Weights of a small GPT-style language model, trained from scratch on English Wikipedia.
Size: 15 layers, 6 heads of 32, MLP 1536 tanh GELU, vocabulary 825.
Architecture: untied embeddings, attention and MLP in parallel.
Training: 825M tokens, 6292 steps.
Each number is 128 + 24 x the weight over its row's rms, rounded and kept within 0 to 255. Layers, rows and columns count from 0. Numbers have three digits each. The size before them is the row's rms in percent of the matrix's.

# layer 4 MLP up, 1536x192, rms 0.235, rows 391-398, columns 0-191
101:152099152152186182098128131136126104133128099132112114140157089156127106116104117112125131136122089120104140143101082151100099106143120141109129132111114135120118107159087172131166101143090121111146164124126111160160130117155098133145098089137113132112134124144142120135139096130122134120158122119132104127162156084101092139124094145097101134139096151147080123127153143160140174126169154144194108128147133144130117157136161132111078129130152096160134104111099128160168148176174163131120164107092112177144125113155113170146114121139126192163130129145167130118117148100142148119
091:096157135124157139124147081101107057116116117132106096130149099149121119117155102146113124108121112121134127136137122134183139144132145099110149090112115113127144162134140101152091127137125116122175110142130155108161154128079167142104177111113158141135107141121091128103105097182129085110145101146129169098139155128141090157136147179144129158169150113092112121108136125141109111142141201158124142118119146109140113090084087141101131166151142141176142102146138110147144090127095111129177137084121119101132125128130148161109143111152082134124136101162151103110141104154137101118
093:131146109113164180089117151125147109084112155122172146127135159119071061147103140133143115106114144160121157144118110155108097092134167097125137131119137138137134128098171091135143100151126077113147153135156144108128135124136138113128090141133123129116134161123128095125084135105104103113137093098120091132141104063127161130094141116104078127156136140105125143141165165137135137139083117098154133113071126142115121160135100128166128132131106146101124118131155119117148149152160135125153128169142137137126128145118151161075161187098138134119109145140119139131070155153110187125
097:172126112106175145103141117131151089141099127124116161158102138140133128150122150119123108142145159110134112092145150142155149139107123097158126115170132140123126141084133118122112145123153143127089119158116096110127114157108122146105147127102125147135150092117114147157153131098105146107094099049168166114122074114141135149141131092084128126134130136077098178110118136130099158095118073166131162111083127156113172151133097139123095139096117108176083121113113102089154162131101121129122137121137159120133107137103133156134157120175105121083121096163131111108130155115116122076
096:126169130106152124133154107139135185108115125128122166123120129098121113157092137126146108141129136100104141109139077123152132134099158131119107157135113177128167127135132136123126171149091125111192124110096093106083123149133132152133121133145141127133142130117127126127124111104122114166105129109138128089110102139151133111096131170105172083124137116102100080170099156165119094149131102124128127135125159152156091157180136124133168113117093145094129071152105146146158146135156112106182130169151105171119186152157164122133141126094156141126165128115098088166120141149158106113
085:159104120090142095092126109159127128173060139124095202125142152090135143092131109147149160203099120131160084136121155101124123107108126113091121139080102128108136133122118144121147096099106109099122145172116131117134140126097119132153093158134148149119138107130112095107140136120144134158139122170160110132113105121171152141107108154133136128106116150117112147170130116132154185115111150150173166098130151122153114122161129154169126129133128119089135140145152153124133127141128156082104122099127140126093134139089090110112134116153105116135139138119119092141067153087159162120
107:147129139118114147100139128158136112154149126147162139117174139118099109140134155131166143148097115131172130130130110137129112152156156097130167145123131146120124091122094112102158117144139134172145152139118147120139089081124112133065147084157133145119115126140125137122154108109094115152118144076138205143118151140112152131144136138108117129153140160146081145117121085061126143078120133101147116142131062088141125167129161157093148087132090141167180095143117095152159112143136123119170165143161110106157118098141098111138114119152109111127123134164141126160106143124138098133
098:152119117092080115148116141129119145149112130138114145155141137111115138122144108144094082110123083107138093125155127158102151103112140164136150111065140122117128123147140142174116123115132141126124147126147080138111123143154149115142168147129145116099147126092188102122097166108120098086153127103113131097142085136151124133142140128143145135152141136141136132100100163149150140117159175152136107117107114195152125143107102143102142143139154125122184149144142113109126113155123101119129068144141113126116151093078141156132172080087138111140146106124093206124176167143144123101
# layer 4 MLP down (transposed), 1536x192, rms 0.222, rows 391-397, columns 0-191
093:135098142106093154144137096125108147102128162143159097151121158120105101132093097115079158128156128199167143131131143125128140125175163100165115132161107140108130097129143149131121112141157142170124098161132128141102114126125128116052112162164123131107119133146138123116084141150107115132143129135113170121119139142101124144094111135115117135077067112096139150112091124107127099093096131107160141106141130130180136111138126156147111104104118113164068126145166133121125130110112103106131101124167122145111125151121064159150140140139117117117192135099087112104141108110142133091
099:188102142101105102165148124138150150126112164177145164096143131129140155129132175130173145142083108112097157104142102159131150187130120209152122169076111143149139118126129163122156141115115107104130137125052166161128154145176122087143105112152099122118110143119143119121156133130119129130099098156150108129143102146152159116157114112104107147144136106139166148117093136140149124129116120122134138125119073136111138127120168117140153130157132132148098159149148107131120124128117152132144090169162072161111133144127117136116109173123139153126119171123144174154115119145124133134
096:110144111123116171134117109125090134154109130132060164093140107160146157156124137141120129124131123111133131163120113156122132084149136146176106129107146130141117127118102124122155165132075127179147138166125101145090126111130141127175150125131141120107118119148153123169141118159149115131128144181130166140129112187130134149177110123160149135085132071166114154126143121191151125111172153133134139130141161132137127127111106132142096136173181111119167156129092113143123095137110095080113159124121128115154115095154121091124061101133146167114133114119154142138139130101154093123
099:162145125131127133100156129131115113140123097167126094134185126105108133168146138102168189172132134151136122140125111136122125170113153128109119124111162137144093130139158129138125159107126128103131104103147119099165141104156183155131175125111175130112113141134152134080115129094101156156139144118079131161171163132073109138124129157133114125119098145133172123134146105111121112120103163118115134123177132143146119093097161120089151115135134101100160131145119180142132163129112131091114113089109117123135124103135086125145157160201175142107130147088124143131139123162170154145
090:115139152125162124128126149104139109135147120138150098155130149131106144105123126125124107080147110136188135131131178132092151101149114099128118124157151109133077159122117113122106125113128154098085149188126134127152094133139132115166141087095102135117094150125162142118086152130131087120115124107140156122169184133148152116181115091153081145125131157126095147095148137122149166113125120132142103119145114105145122115114122138123188124163123120154099155125157057111087090131105122160136076107122142116104091137126144150127126132129161112124114166136163099106136111057108123105
101:160105100138110082135135104123101117146154120097109166166100147165111141156131125162148141113148059130134098096127114098126165136132130155133107162135112113109136164125105160150145099150131188122114113129147145124182119115182111153153104078124101142078160111093115116110116091114154144158148150113119134136161096132150135126122128117088125164110098143107142149119091144148135140167110150149174139125141104170108138147143147127147095089151069096120119129132137135148106147115107098082085171119145168111083138111118126139125165119124130096113104120124125121118171159128120105117
096:126097144139108118124159119104163126100109180130120102133146160121160135113121171105112136122122109124128098127110146101122144085123057148151099113143098138168168128142127107124129161127108137130130089076153151111113134184125152120137166173126066144102143153162161112128124116131144134081146129144150055102154169159114115099109098142129152121160108121161132140155124139133113104172155140159137135105130143153094131149121119154150099154128158157089133164113184136100112150101097139157108091118129121151128116136093121156116143176125105137122114110131148139129154152131079145141